config.yaml
num_hidden_layers: 12
num_key_value_heads: 12
head_dim: 64
vocab_size: 32768
hidden_act: "swiglu"
norm_eps: 1e-05
positions: "rope"
rope_theta: 10000.0
attn_scale: 0.125
extras: ["capped logits"]
init: "uniform"
init_std_down: 0.0322
decay_shape: "linear"
max_steps: 6720
dataset: "wikipedia_en"
Each number is 128 + 24 x the weight over its row's rms, rounded and kept within 0 to 255. Layers, rows and columns count from 0. The size above them is the row's rms in percent of the matrix's.

# layer 2 MLP up, 2048x768, rms 0.0322, rows 517-540, columns 672-767
size [ 92 101 102 109 101  92  97 101 103 103  96 112 107  94  93 103 103  91  98 100 104 102  95  96]
[[153 142 159 132 185 148 122 108  76 151 124 122 127 100 127 127 131  81  75  73 118 148  97 108 112 160 116 147 117 130 137 106 124 102 153 134 120 137 133 143 150 140  89 104  77 167 104 110 107 105 124 131 167 121 122 140 133 142 108 143 123 110 161 134 117 135 100  95 132 122 106 141 111 122 106 112 126 146 150 159 104  84 105 131 123 123 113  75 117 128 100 101 105 130 164 116]
 [101 128  95 135  92 128  98 141 139 142 110 109 126 126 113 128 152 156 134 126 140  98 106 123 140 158 128 135 113 121 168  99 102 134 120 142 106 129 120 120 130 102 153 103 175  68  89 129 164 164 119 119 102 114 147 153 125 193  77 138 168 188 127  91 106 127 100 114 140 144 134 127  94 118 109 123 170 140 111  97 178 119 131 130 104  74  82 122 112 154  74 144 141 109 132 142]
 [109 122 138 131 151 154 140 129 107 114 133 130 114 120 134 135  89 126 116 144 119 171 118 149 159 135 134 155 118 113 166 159 128 136 137 151 160 118 141 107 113 136  91 122 114 124  86  96 159 152 104 132 110 156 134 119 113 144 132 121 151 115 138 105 116 136 107 124 109 127 143 133 131 133 134 115 127 138 110 144 148 124  78 103 134 122 118 157 116 138 149 134 146 129 112 142]
 [111  88 120  77  97 162 127 122  81 123 123 108 115 123  83 142  96  65 108 150 165 150 118 136 128  91 159 107 139 132 164  93 159 145 141 158 182 123 110 117 126 171 100 156 126 122 134 125 107 152 164 109  79  81  91 123 142 176 120 147 110 109 106 144 135 135 144 118 132 130 143 150 139 117 112 101 135 136 123 181 126 107 126 129 122 140 169 131 121 103  87 144 138 145 153  96]
 [132  93 154 108 100 175  96 145 134 103 152 123 145 121 119 101 107 135 147 101 114 127 137 126  91 149 181 149 114 123 149 109 142 165 148 164  98  97 120  95 122 105  97 113 130 142 138  74 112 121 184 140  99 115 162 148 125 159 168 117 136 124  89 124 103 127 130 140 110 117 158 147  81 138  87 112  95 100 146 145 109 124 112 161 147 149 122 163 150 152 140 149 157 133 181 128]
 [183 128 136 131 112 137 131 120 147 150  70 135 144  76 180 141 110 123  99 112 133 110 166 162 124 119 119 113 128  97 110 102 121 119 124  98 117  97 140 154 149 170 148 182 141 149  79 123 191 121 143 106 152 181 123 146 172 104 146 132 145 120  51 124 140 120 117 142 141 125 110 113 184 113 145  94 136 115 139 127 112 126 149 168 120 145 151 155 139 110 163 105 114 150 145 120]
 [179 102 152 145 145 131 115 123 142 138  86 114 104 128 124 145 180 116 132 110 100 118 135 149 173 124 101 134 124 112  98 148 160 172 131 113 124 154 140 160 115  99  80  99 126 135  90 133  64  88 151 128 115 175 177 130 130 127 163 127 140 112 124 102  90 114 128  98 143 114 141 126 128  66 117 152 158 125 118 127 157 114 139 106 125 146 135 104 162 144 144 128 140  93 133 105]
 [147 140 140 165 117 107 142 172  34 153 129 126 104 125 124 137  86 101 100 153 137 201 132 170 160 160 130 133 132 131 121 123  85 135 132 108 145 114 154 163 139 148 108 121 106 139 123 119 140  78 125 127  90  90 121 148 172 122  69 146 151 152 154 127 139 173 126 144 148 104 128 117 114 124 124  95  71 128 131  83 145 129 176 138 122 157 156  91 151 131 125 148 110  75 174  98]
 [183 115  76 102 166 117 106 168 157 128  86 187 137 139 132 116 119 107  77 141 163 126 119 130 162 118 151 137 111 123 117  70  91 108 111 149 134  89 116 110 149 134 145  93 108 147  96 143 150 107 130 141 114 160 153 104  77 139 129 129 124 145 113 148 118 100 125  95 120 126 120 152 112 157 142  99 100 102  91 151 117 102 167 107 138 147 131 143 117 130 139 134 149 151 125 176]
 [137 139 126 122 153 121  97 149 113  86 108 150 142 145 135 144 165  98 125 124 107 101 107 132 129 108 121  83  96  87 101 131 109  82 112 137 141  87 135 110 121 142 102 116 156 125 122 137 130 154  91 135 109 128 112 121 181  65 134 119 119 120 105  82 122 105 152 124 134 135 153 158 111 155 135 178 150 130 112 131 138 139 126 164 143 121 133 134 125 136 162 107 130 122 163 136]
 [ 96  99 100 105 120 154 138 166 129 114 169 118 147 145 133 115 140 137 104 139 130 160 125 129  91 135 140 121 117 108 128 121 170 118 148 127 141 171 136 165 152 149 145 144 127 108 115 115 135 116 156 128 141 163  90 109  98 131 155 137 123 116 130 132 135 149 134 124 113 135 137 113 132 128 132 138 104  99 144 124 114 110  71 142 116 104 165 133  74 176 149 107 137  72 133 140]
 [112  92 129 119 124 131 141 122  98 137 131 125 114  77 136 127 122 122 138 129 109 143 111 118 134 129 115 163 154  72  94  95 152 137 119 154 104 127 156  98 157 155 105 141 134 104 138 112 146 149 100  88 102 120  80  82 161 139  98  99 139 156 141 129 163 106 150 154 151 117 117 131 132 123 134 121 103 149 104  69 126 160 106 150 115 120 137  88 158 154  85 125 160  68 130 137]
 [ 84 118 155  94 114 131 136 127 179 149 159 174 133 114 102 118 126 124 135 139 145  85 156 124 113 124 154 158 137 142 130 106  96 169 103 136 147 168 102 132 106 162 111 146 156 157  78 159 116 117 127 165  94  96 105  99 129 121  74 150 120 123 133 107 123 126 117 119 105 160 149 106 144 183 163 105 158 166  91 124 152 152 149 111 138 102 183 137  96 140 137 157 168  75 132 127]
 [ 98 159  80 119 124  97 143 141 100 134 127 158 145 115 139 107 156 151 101 131 113 130 166 143 140 105 142 115 143 107 128 102  90 133 198 101  78 142 155 149 134 139  99 116 109 173 119  74 123 116 111 105 112 116 121 178 133 145 119 160 170 123  93 163 142 100 130 158 132 128  85  95 151 144  80 123 194 128 142  80  88 132 136 117 129  51 106 153 177 133 135 124 109 143 131 154]
 [ 97 109  80 119 140  99 138 122 124  87 106 119  98 109  69 174  49  69 120 164 108 168 132 138 161 106 108 128 154 141 115 129 145 154 143 123 122  97 133 137 127 123 120 117 152 172 134 133 161 158 119 130 191 115 121  90 143 139 141 115 161  84 143 137 117 118 123 121 159 121 141 137  98 126 147 142 142 116 184  98 103  90 148 139  93 122 113 184 107  98 143  99 136 144 168 102]
 [112 181 184 122  93 112 144 141 118 105 115 124  86 124 118 162 125 112 163 141 160 123 121 134  94 162 142 158  94 160 141 131 160  97 100  71 117 102 156 139 126 128 145 120 138 115  93 109 131 134 123 126  84 147 139 158 123 132  93 132  81 146 113 131 143  90 137 102 130 120 156 115  98 151 161 121 114 122 143 119 103 161 148 134 111 110 110 103 120 119  58 138 140 146  79 111]
 [130 112 100 115 107 123 157 148 160 116 103  95 136  83 109 113 108  91  76 142 148 131 137 117 112 119 117 135 150 117 160 140 114 104 110 139 154  82 126 148 145 158 101 109 114 187 107 127 114 115 114 159  89 131 120 173 155 120 159 102 127 135 156 168 114 101 133 181 119 138 152 123  97 131 133 109  70 116 151 147 171 139  99 151 155 113 111 145 115 107 117  99 163 104 129 133]
 [101 116 157 122 105 121 164 136  99 137 185 142 114  74 139 114 130 107 100  99 140 154 116  82 116 154 134 104 119 103  74 147 130  98 148 165 112 127 104  95 120 137 119 110 162 131 171 123 169 111 135 114 139  89 128 140 124 117 133 123 136 138 144 164 119 115 161 164 105 126 128 139  86 147 129  94 123 132  86 103 123 147 200 114 150 115 139 145 132 164 151 124 120 158 132 120]
 [172 138 104 149 133 128 109 121 135 113 163 170 155 117 145 142 126 101 160 160  93 100 143 111 124 148 101 174  86 145 100 146 120 146 119  95 131 107 105 143 132 107 109 108 159 138 115 129 141 131 115  64 105 130 139 129 101 139 130 136 107 161 144 131 132 154 147 141 129 112 145 135 156 151 140 129 157 114 125 131 117 153 143 162 138 144 137  90 131 107  76 135 158 180 209 132]
 [134 142 140 124  89 120 110 144 127 122 122 117 135 127 108 109 117 147 127 127 161 149 141 156 135 114 127 103 123 101 164  79 137 125 121 148 127 141 138 105 135 138 149 125 142 137 115 112 137 117 134  95  96 130 112  66 103 181 109 128 120 145 133 179 106 137 109 123 113  81 141  91  90 130 113 120 140 104 119  77 160 113 149 125 133 117 149 133 143 165 191  71 112 135 117 126]
 [122  90 121 152 174 123 135 139 110 102 122  97  86 113 130 125 127 112 135 127 136 122 135 111 111 119  84 125 130 146 150 117  92 125 118 142  99 133 115 156 110 111 139 116 141 136 146  84 139 156 138 129 126  90 118 115 139 133 187 171 139 139 103 148 105 106 120 135 148 157  83 125 100 155 119 132 180 124 172 119 137 135 158 100 121 140 117 166 104 170 168 121 112 105 156  89]
 [142 131 114 136 119 127 122 127 160 127 191 131 128 115 157  95 141 167 148  91 100  52 119 150 150 134 135  98 100 122 122 130 160 118 132 142 141 109 115 139 107 156 100 162 118 116  99 164 180 152 148 167 131 125 137 101 133 156 154 152 124 157 163  94 120 101 136 113 104 135 171 156 174 113 112 125 184  94  95 138 144 124 143 135 154 133 149 133 143 112 167 149 120 136 115 153]
 [154 110 100 139 101 141 123 135 101 103 126  92 148 154 118 155 138 124 117 119 140  99 139 146 104 131 143 111 147 106 151 129 126 113  81 114  92 104 106 107 128 149 119 131 158 122 142 151 104  87  91 135  61 145 147 118 129 169 104 113 141 138 144 145 145 112 112  79 105 137 152 172 134 158 150 127 163 113 107 104  96 123 115 107 113 156 113 125 161 144 119 118 115 102  94 118]
 [136 154 120 130 119 128 123 110 132 184 117 102 132 121 143 122 137 138 107 131 127 114 119 100 136 123 135  93 133 161  65  90 133 140 144 104 136 135 144 126 125 159 119 157 152 139 182 135 192 111 109  95  92 126 132 125  97 145 150 118 148 148 182 129 126  92 144 112 142 155 127  97  73 175 149 106 107  51  90 150 164 145  93 156 128 147  74  97 155 136 129 162 141 106 125 108]]
# layer 2 MLP down (transposed), 2048x768, rms 0.0322, rows 517-540, columns 672-767
size [100 101 103  98 106 103 103 100 101 103  99 104 101  99  97 100 106  99  98  97 104 105  99 100]
[[140 125 115 141 110 151  86 150  92 175 143 131 134 153 168 139 129  96 117 144 108 166  92 118 153 103 125 125 133 107  97 120 125 135 148 172 123 138 141 148  85 146 116 167 131 125 101 132 132  81 130 108 107 140 161 112 131 168 135  58 114 123  75 107 143 112 145 167 118 131 136 109 109 129 106 151 114 128 114 141 186 104 155 167 111  78 117 143 143  95 109 128 128 166 155  77]
 [121 138 136 114 140 163 119 133 152 158 123 114 135 117  98  92 165 130 125  82 170 150 142 100 176 161 178 121 126 142 110 106 128 153 157 162 115 147 145 160 150 110 146 104 142 188 115 144 177 100 106 120 111  99 115 148  97 131 109  91 134 125 162  92 132 109 125 100  97 121 125 148 107 131 147 122 141  99 138 142 100 121 120 114 144 142  96 120 134 110 104 117 113 180 153 103]
 [110 158 114 160 105 198 120 136 134 150 172  78  77 121 118  67 104 146 140 123 147 148 117 188 109 112 138 177 134 154  75 139 124 128 115 150 153 137  96 122  85 145 113 120  96 110 143 123 129 122 127 172 141  93 156 112  96 172  85  98 122 125 113 123 113 121 131 143 166 127 156 157 120 109 175 147 142 125 106 106 146 117 139 139 133 167 135 174 126 141 104 108 138 120 126 120]
 [175  83 143  99 167 164  86 131 161 105 150 137 141 114 127  99 155 159 152  98 104 102 148  64 140 116 112 151 135 151 143 149 155 104 139 143 174 154 132 138 146 127 141 133 113 156 152  99  65 127 114 131 147 153 104  92 166  93 131 129 148 147 161 123 102 115 139 147 118 164 127 116 146  82 140 114 125 132 150 102 161 134 151 151 115 183 102 123 123 120 136 134 114 143 129 100]
 [159 138 128  97 120  98 116 111 148  77 133 132  97  89 117 145 127 132 179 115 114 100 125 157 118 126  96 150 133 116 130 147 159  69 159 133 163 124 102 109 125 124 128 123 174 137 108 119 106 156 128 151 141 152 102 181  97 154 147 122 111 100 115 123 130 120 171  93 125 133 142 156 125 101 112  81  80  93 152 114 161 109 127 162 113 118  67 129 161 124 151 109 171 145 147 129]
 [131 131 140 149  56 125 168 101 105 134 166 102 109 144 150 111 123 105 153 151  82 111 136 142 101 157  96 103 140 128  76 120 105  98 127 117 133 133 137 138 139 145  92 160  96 170 117 112  87 122 117 110 106 169 126 121  85 136 122 101 120 138  86  93 146 101 128 126 133 133 142 104 165 149 104 183 134 114 136 109 148 140 116 135 129 171 160 147 124  90 157  98 106  95 120 100]
 [136 114 128  95  76 135 152 158 154 163 114 119 118 112 144 106 151 100 139 129 163 124  77 133 113 130  69 106  97 149  96 125 121 123 149 121 147 157 107 145 144 128 118  66 156  71 124 128 125 115 106 132 129 123 147  91 163 111 123 122 115 153 144 119 131 148 118 152 132 131 112 133 150 103 129 161 121 111 131 179 137 115 142 152  96 157  96 152 143 132 108 117 126 106 128 101]
 [104 157 115 145 106 121 149 127 108  94 141 121  88 142 111 156 134 121  95 116 144 123 100 139 129 126 161 152 160 169 114 175 137 140 158 119 123  97 111 187 148 145 176 144  98 133 122 116 133 106 124 138  94  97 162 128 151 157 118 139 142 156 119 128  92 138 102 126 153 157 113 112 152 155  99 160 141 124  97 121 114 149 133 133 134 129 125 136 158 108 167  80 134 147 133 126]
 [142 121  82  85 106 147 140 143 138 141 133 117  87 130 137 177 141 135 129 100 129 128 147 101 110 109 104 139 136 128  86 128 144 111 124 114 106 111 158 177 139 122 168 140 102 127 165 142 105 115 120  88 137 119 104 120 127 118 150 120 225 139 115 140 132 158  93 116 142 102 157 130 160 141  90 114 113 118 116  94 134  99 165 138 150 121 135 122 135 106 110 125 131 117 136 110]
 [139 150 127 102 157 125  99 108 165 123 128 114 117 132 148 146 117 171 133 106 138 139 135 134 115  98 122 106 103 163  79  77 104  80 122 102 175  49 111  87 121 126 134 128 191 140 167 164 128 176 112 102 132 112  85 104  81  99 150 141 110 130 146 116 152 150 107 128 111  86 110 145 188 113 118  84 125 114 151 151  98 125  59 141 130 107 142 107 130 106 115 120 161 100 158 121]
 [140 119 152 146 121 105  76  90 126 148 121  91 136 131 184 116  98 148 101 118 184 169 127 119 107 115 121 145 151 102 112 135 159  95 123 132 124 137 106 103 186 119 142 115 137 100 142 127 124 112 138 164 117 119 111 136  97 185 106 150 156 149 127 141 160 129 156 100 111 148 177 123  86 141  96 124  95 139 113  78 128 162 106 120 132 103 124 144 129 120 170 113 119 118 134 137]
 [109 118 119 146 129 124 190 129 110 130 157  93 150 140 115 125 112 185 164 164 122 120 149 147 111 155 136 120 125 113 126 154 122 134 135  91 116 161 113 127 120 138 126 115 134 118 156 131 154 125 101  45 146  97 104  96 112 127 145  94 127 121 118 129  96  97 140 102 135 143  99 112  85 109 151 130  94 167 169 106 147 155  92 123 120 162 162 154 114 146 116 105 119 114 156 116]
 [ 90 133 160 113 133 116 134 192 123  93 151 126 115 139  77 116 132 147 140 164 127 117 158 115 102 150 100 151  96 122 128 146 132 126 130 134  93 129 149 101 159 148 105 134 100 138  94 137 140  98 147 108 107  72 123 132 123 103 107 124 102 132 152  97 124 126 142 128 110 102 128 116 158 158 125 118 112 135 122 129 122 138 133 144 135 108 132 137 132 159 109 141 106 162 154 132]
 [131  80 121 107 102 140 168 122 136 111 102  89 125 114 104 128 125 118 151 141 185 134 156  95  99  89  98 117 167 157 165 110 137 121 117 120 128 163 138 101 129 114  86 159 103 116 130 134 105 136 152 130 106 128  90 121  94 161 148 137 112 134 100  98 133 169 132 139  97 162 121 111 116 145 124 113 128 114 164 112  86 150 134 151 100 133 102 142 151 126 134 166 133 129 153 116]
 [128 145 107 157 169 106 134 132 136  76 137 153 104 162 122 141 101 137 107 151 114 158 142 155 166 118 159 120 143 115  95  94 168 112 148  98  89 143 104  96 146 143 104 153 125 137 100 133  97 146 110 176 108 123 130 127 130 139 140 127 154 151  98 134  92 120  41 161 119 126 128 114 128 142 152 156 144 156 117 107 137 112 123 113 151 101  99 160 129  87 168 158 117 134  98 122]
 [147  98 112 150  94 134 139 119 111  99 157 120 129 198 113 124 139 118 118 109  97  97 102 110 126 126  78 162 120 118 174 112 107 146 127 158 155 117 172  78 150 136 119 143  87 110  97 130 149 168 144 130 119 129 132 149 123 176 124 106 158 149 107  90 156  92 133 160  93 113 105 108 106 120  94 142 155 138 144 141 147 129 164 125 167 123 124 147 167 124 161 113 145 121  88 119]
 [171 137 151 138  97 118 117 115 127 134  97  88 131 102 138 117 140 109  96 123 156  93 138 180  90 109 176  99 145 111 144  69 136 165 130 137 164 135 196 114 112 139 103 117  80 121 130 143 172 147 140  94 106 138  83 116 155 177  95 111 126 154 144 133 103  73 122 145 127 129 146  99 111 140 118 134 143 115 140 113 136 114 126 148 137 116  85 120 133 134 131 159 135 112 133 139]
 [ 60  91 134 141 109 114 100 124 101 142 120 121 101 126 153 132 150 134  92 102 167 123 118 121 176 171 132 141 111 121 154 112 157 121 130 124 104 147  33 120  70 130 111 147  67 139 139 142 135  86 133 108 143  86 135 134 137  81 129  81 157 116 121 190 131 152 115 143  98 141 113  78  95 162 163 149 149 101 132 132 105  89 147 127 169 123 102 160 124 129 156 116 113 130  90 153]
 [101 100  79 136 125 150 102 119 127 121 131 121 104  94 114 149 141  77 104  96 139 109 113 106 118 115 141  99  76  89  82 119 133 103 136 116 131  92 111  83 169 132 131 114  76 150 107 138 132 142 116 102 139 148 118 105 138  68 116 111 130 129 110 122 127 127 138 131 149 133 156 159 114 109 146 149 137 105 106 158 109 113  74 112  82 145 165 107 128 180  86 132 153 128 135 110]
 [116 141 104 164 118  79 134 112 116 117 137 124 152 167 175 110 133 120 120 144 131 188 166 146 178 126 133 115 126 109 121 109 107 115 120 125 188 140 137 103 143 119 182 146  92 110 101 103 146 131 133 103 159 191 140  79 121 113 111 111 134 122 135 127 107  93 105 136 156 112 153 107 123 148 105 106 132 113 132 118 184 142 159 161 104 165 127 148 111 136 136 120 146  82 124 122]
 [121 116 135 114 193 137 113 116 124 121 156 136 157 119 134 130 143 142 108 107  90 114 159 132 111 126 118 113 137 137 148 160 132 125 150 135 104 147 112 125 136 150 155 159 157 110 150  85  95 150  92  94 111 136 101 111 144 157 180 133 153 114 119 161 184 106 117  97 135 134  80 160 114 150 147  68 161 128 148 138 122  89  87 134 134 153 101 153 138 171 112 168 109 117 140 136]
 [103 170 122 124  86 119 162  77 159 129 131 149 123 120 102 124 150 154 142 110  90  71 153 122 131 117 155 102 122 118 131  99 111 144 171 142 123 157 129 110  96 118  89 124 159 114 122 107 133  86 139 113 115 129 161 122 148 135  88 159 116 163 185 128 118 122 124 132 134 163 146 141 124 132 103 144 179  80 122 112 166 149 149 134 106 136 145 143 140 125 143 156 108 120 125 111]
 [139 131 116 140 107 120 103 131 145 120 143 135 120 132 163 160 109 156 144 175 141 131 159 119 136 120 108 142 165 104 122  93 136 114 140 121 143 147 101 133 124 129 150 136 123 126  78 135  87 181 164 133 104 152 130 141 120 151 124 135 124 116 140 113 161 129 101 134 138 122 116  75  88 149  95 137  98 135 116 103 148 100 160  98 128 147 121 125 120 134 152 167 136 120 134 143]
 [151 125 137 151 156 123 148 160 104 123 136 133 106 133 117 164  99 138  95  88  68  93  99  86 143 141 113  86 119 173 103 169 127 159 129 132 111  50 131 142 125 117 150 127 100 135 114 113 135  72 116 121 159 101 157 140 140 144  63 115 138 167 121 110 128 170 184 107 164 116 136 129 123 116 153  97  92 128 135 157 150 151 118 110 130  85  90 117 129 143 139 117 130  83 129 111]]
# layer 2 MLP gate, 2048x768, rms 0.0322, rows 518-541, columns 672-767
size [ 97 102 110 106  91  97 104 104  95  92 112 108  95  92  96 102  94  99 102 104  97  99  96 105]
[[108 143 133 130  84 130 137 144 162 151 163 130  76 151 127 119 134 130 135 158 162 134 152 129 138 137 158 132 116 122 115 106 158 116 135 117 165 177 158 128 103 156 152 144 156  99 136 102 121 149 121 158 114  90 135  96 154 140 110 153 133 155 117 102 159 102 105 121 122 182 159 104 138 161 118 107 145 159 167 117 126  85 147 120 162 118 128 124  95 126 145 148 137 154 129 140]
 [142 118  76  93 144 142 125 133  87 126 117 117 124  94  62 128  99 123  53 132 136 148 109 107 165 127 152 133  93 115 105 146 140 105 165 121 107 126 144 134 139  71 106 151 127 130 174 120  99 100  92 122 135 149 185  98 141 145 132 103 117 141 119 118 131 113  93 116 104 144 116 129 114 150 109 132 108 104 132 146 114 189 141 137  75 117 153  91 160 124 122 111 107 123 103 105]
 [ 95 122 154 207 140 107 134 145 127 146 145 191 132 141 157 132 133 137 148 110 121 192 129 142 121 158 171 149 155 125 130 137 173 128 111 111  75 133 116 116 134 112 100 172 137 157 104 119 153 121 134 120 162 138 159 113  99  87 116  96 116 131 162 110 112 145 110 170 138 103 117 142 133 160 108 126 142 105 128 113 107 134 110 126 103 145 111 113 149 143  92 104 124 111 150 139]
 [151 142 151 128 108 156 127  90 118 154 125 122 138 129 137 100  96 143 124 129  81 121 122 112  92 166 160 113  99 119  87 156  98 149 157 145 101  81 106 107 137 107 118 142 123 139 169  98 125 145 149 137 115 116 143 182 103 112 152 103 114 116  90 121 112 120 164 136 154 105 125 154 131 168 110 137  97 154 180 156 115 151  90 124 153 144 148 155 127 122 119 134 184 102 133 155]
 [112  94 159 138 132 111 145 147 121  91 175 143  92 172 103 127  93 112 118 116 154  81 108  80 131 109 118 130 129 135 136 111 132 143 124 120 117 113 158 145  80 102 141  97 172  74 126 144  72 120 110 127 149 126 148  87 122 104 164 117 117 137 173  94 142  86  88 153 152 125 140 143 132 153 164 149 147 148 133 118 121  98 130  95 123 113 119 110 137 167  96 105 155 170 119 110]
 [109 141 129 122 109 179 123 141 118 103 119  94 136 122 136 132 132 144 119 175 132 125 172 169  62 141 121  89  67 103  72 156 129 165 113 109 127 108 142 115 123 136  88 124  81 118 100 145 117 109 133  95 119 134 141 135 133 119 100 132 134 125 170 109 179 146 117 117 112 136 119 122 183  78 131 139 103 171 147  91 143 161  77 140 108 120 149 149 110  90 114  71 128 105 177 124]
 [141 116 116 120 139 161 112 147 123 153 117 111 112 135 115 120 112 161 127 130 176 125 149 134 172 151 112 136 130 138 140 150 115 132 111 131 151 135 150 162 156 145  99 131 158 154 150  97 128 119 153 133 146 106 126 115 148 168 127 136 126 139 109 126  95 183 162  92 176 126 117 163 137 140 110 112 144 104 146 131 123 153 148 101 140 174 100 101 129 162 148 144 132  90 182  98]
 [127 128 125 164 153 142 137 130 127 128 151 148  92 160 146 140 132  97 124 147 143 158 104  96 106  97 129 105 116 103  93 108 142 117 112  71  90 151 141 104  97 113 125 116 144 157 165 110 149 122 155  97 132  79 117 140 179  72 125 117 159 134 132 110 144  97 155 148 140 128 139 142 138 177 101 104 132 109 190 122  94 155 124 145 143 116 128 115 141 145 117  61 117 138 151  92]
 [144  73 146 143 167 188 158  89 122 151 126 114 105 132 132 113 142 156 148 127 117 145  63 127 162 135 142 124 142 143 156 114 135 104 131 119  81 110 129 125 159  98  91 141  99 162 160 119 108 138 110 141 156 121  93 132 108 114 125  91 140 122 122 127 106 143 118 124 165 104  98 130 109 117 115 110 100 122 121 121 152 185 124 155 100 144 150 130 134 126 132 123  78 113 107 132]
 [150 138 142 131 104  98 136 116 123 122 162 122 128 161 161 109 127 184 123 150 127 178 118 118 141 115 127 135 156 109 106 119 166 151 132 126  98 123  97 128 135 188 120 150 133  78 138 177 143 112  92 122 180 118 111 142 102 124 129 132 135 148 140 149 120 133 128 158 103 139 159  92 100 110 102 155 117 119 125 150 130 141 123 147 136 121 174 135 164  91 178 145 134 123 126 138]
 [ 84  86 142 149 117 101 129 130 107 123 132 104 123 121 142 119 109 150 123  72 103 118 104  88 141 176 141 133 137  82 159 155  95 140 139 182 114  90 111 138 166 119 120 137  70 144 116 150  99 153 104  86 125 129 124 125 126 125 106 106 105 169 108 133 156  96 169 159 131 137 126 108 136 121 140 166  98 174 134 136 136 146 108 142 109 131 102 146 162 116 105 140 150  93 123 141]
 [ 93 124 106  88 119 146 156 115 112 167 171 151 125 121 156 123 148 136 108 171 124 140 130 108 156 101 153 129 113 145 130 132 154 139  98 123 115 127  82 153 107 114 112 137 124  98 134 116 113 117 161 114 147 113 118 134 137 139 129 154 129 129 137 117 157 154 148 149 112 127 146 185 136 137 144 154 102 155 141 118 120 131 129 138 149 141 136 129 137 131 160 108  94 161 105 122]
 [134 123  94 149 141 131 151 114 132 149  94 125 126 106 110 121 108 122 119 109 112 116 127 134 107 152 134 118  86 161 131 108  92 164 161  99 158 113 140 152 122 101 139 139 114 168 124 129  98 135 150 132 128 105 125 103 157 107 169 180 206 172 116 123 114 116 133 119 125 172 159 131 113 127 178 159  80 116 135  59 213  93 152 153 138 116 173 118 126  99 114 159 133  99 169 155]
 [100 153 140 115 169 116 111 106  85  86 112 158 154 126 142 120 121 122 111 157 156 164 141 151 107 127 136 115 138 178 166 113 135 110 129 108 161 112 106 127 119  73 139 135 126 103 133 141 130 151 128 104 151 147 129 103 105 151 125 145  88 167 121 165 119 165 131 169 121 112 142 137 157 119 184 162 105 117 116 146 110  78 102 150 134 110 106 175  57 142 151 121 108 128 120 125]
 [111 100  93 122 127 114 138 162 129 107 172 161 113 127 137 115 103 100 139 125 144 101 121 138 108 118 120 130 148 189 102 115  78 127 132  94 110 121 125 126 121 149 126 125 111 147 108 167 165 131  84 127 120  94 132 106 143 176 124 146 123 134 105 133  91 122 124 122 135 112 124 104 148 126 166 102 134 114 165 158 120 163 112 157 159 150 143  98 139 110 120  95  87 112 131 105]
 [100 130 135 152 136 151 104  84 168 158 107 111 103 128 125 125 114 122 162 134  99 112 172 138 118 166 115  86 129 158 103 149  94 118 122 124  95 182 153 137 219 127 147 141 166 121 118 180 155 102 178 102 108 142 133 156 106 121  87 151 120 127 111 115 125 118 132 105 146 142 155 126 133 108 101 131 130 136 130 113 125 115 149 117 125 100 157  93 171 139  93 152  82 139 134 130]
 [137 142 123 105 133  96 138 101 154 166 100 120  98 112 115 126 125 159 115 107 153 148 120 150 137 117 197 118 164 130 151  96 143 156 152 115 160  88 123 115 126  67 124 105 114 122 161  92  92 132 155 182  92 115 142 138 126  95 153 135  94 134 147 129 154 114 138 110  91 147 145 133 158 116 152 130 134 105 121 151 188 147 140 113 155 113 149 160 135 156 171 109 174 100 157 152]
 [177 102 107 110 138 136 119  99 122 160 168 138 153 131 133 152 161 131 131 119 100 103 126 111 132 129 125 190 104 144 124 151  94 119 122  92 131 111 137 107 154 106 109 139 147 121 119 129 151 138 107 118  81  97 143 129 141 137 116  98 109 121 136 132 100 141 155 150 120 148 131 130 106 140  94 140 164 147 159 145 103 156 129 154 125 129 113 100 120 140 122 130 130 164 177 126]
 [ 92 142 134  84 175 135 135 150 169 159  92 152 142 152 119 145 121 143 152 150 119 132 141 153 123  94 131 134 158 141 122 186 114  80 156 157 171 119 142 123 119  93 135 129 153 105 140 170 106 163 151  82 129 139 126 114 115  95  88 134 114 138 108 109 150 154 163 158  98 131 168 114 156 116  80 118 120 110 141 182 143 130 122 169 142 107 160 139 126 128 115 141 166 134 164 160]
 [145 120 162 102  76 129 138 139 143 186 162 151 131 136  75  89 138 104 118 141 121 113  93 102 151 147 135 138 150 127  79 141 136  81 175 135 127  71 151 115 124 161 143 200  75 151 181 152 117  99 114 126 156 120 122 130 102 135 116  87 126 112 130 134  71 132 115 152 146 136 139 115 161 120 139 135 123  91  84 118 135 152 122 156 144 110 101 130 172 115 124 128  84 142  96 143]
 [154 116  86 136 139 156 130 138 160 107 159 111 149 148 175 118 147 173 102 120 126 113 136 123 124 170 161 133  71 153 118 113 138 147  94 162 153  88 125 127 113 141 100 143 129 115 138 130 153 106 113 145 106 136 144 126 154 129 111 136 138 144 113 121 152 111 143 108 124 163 161 134 120  90  83 134 212 132 120 197 125 104  78 113 171 160 125 121 125 112 131 133 141 165 156 134]
 [119 142 130 137 108 112 122 107 115 146 110 149 114 162 144 170 128 103 105 115 131 108 129 115 148 117 149 138 122 176 108 119  83 156  98 136 116 152 128 137 109 136 132 122 165 124 129 155  78 138 130 144 137 107 109 119 159 104 127  90 121  93 100  88 126 126 148 113 128 120 109 120 135 160 135 189 112 145 169 148 114  87 103 131 151 114 163 117 166 182 119 108 135 117 127 124]
 [116  91 124 163  64 129 151  86 161 128 128 109 106 126 113  85 183 129 124 146 132 120 136 123 165  71 118 112 100 167  67 127  95 149 141 116 128 137 176 125 158  98 126 127 121 121 157 116 151 156 178 161 138 147 137 138 131  79 118 167 103 118 152 140 140 113 125 149 117 131 105  98 102 157 120  81 132 159 152 111 109 114 115 153  99 175 157 113 124 149 111 176 126 113 124  87]
 [122 133  84 150 146  94 112 133 125 109  94 149 118 103 163 117 126 138 145 135 144 134 127 108 154 125 123 132 120 156 119 108 155  82 118  85 126 119 133  98 128 137 140 175 129 141 154 136 109 133 181 165  84 127 108 162 154 147 119 115 134  97 130 121 145 111 159 158 121  81 179  99 141 147 129 151 125 100  99 140 141 116 117 137  94 119 126  98 160 130  96 102 138 171 111 131]]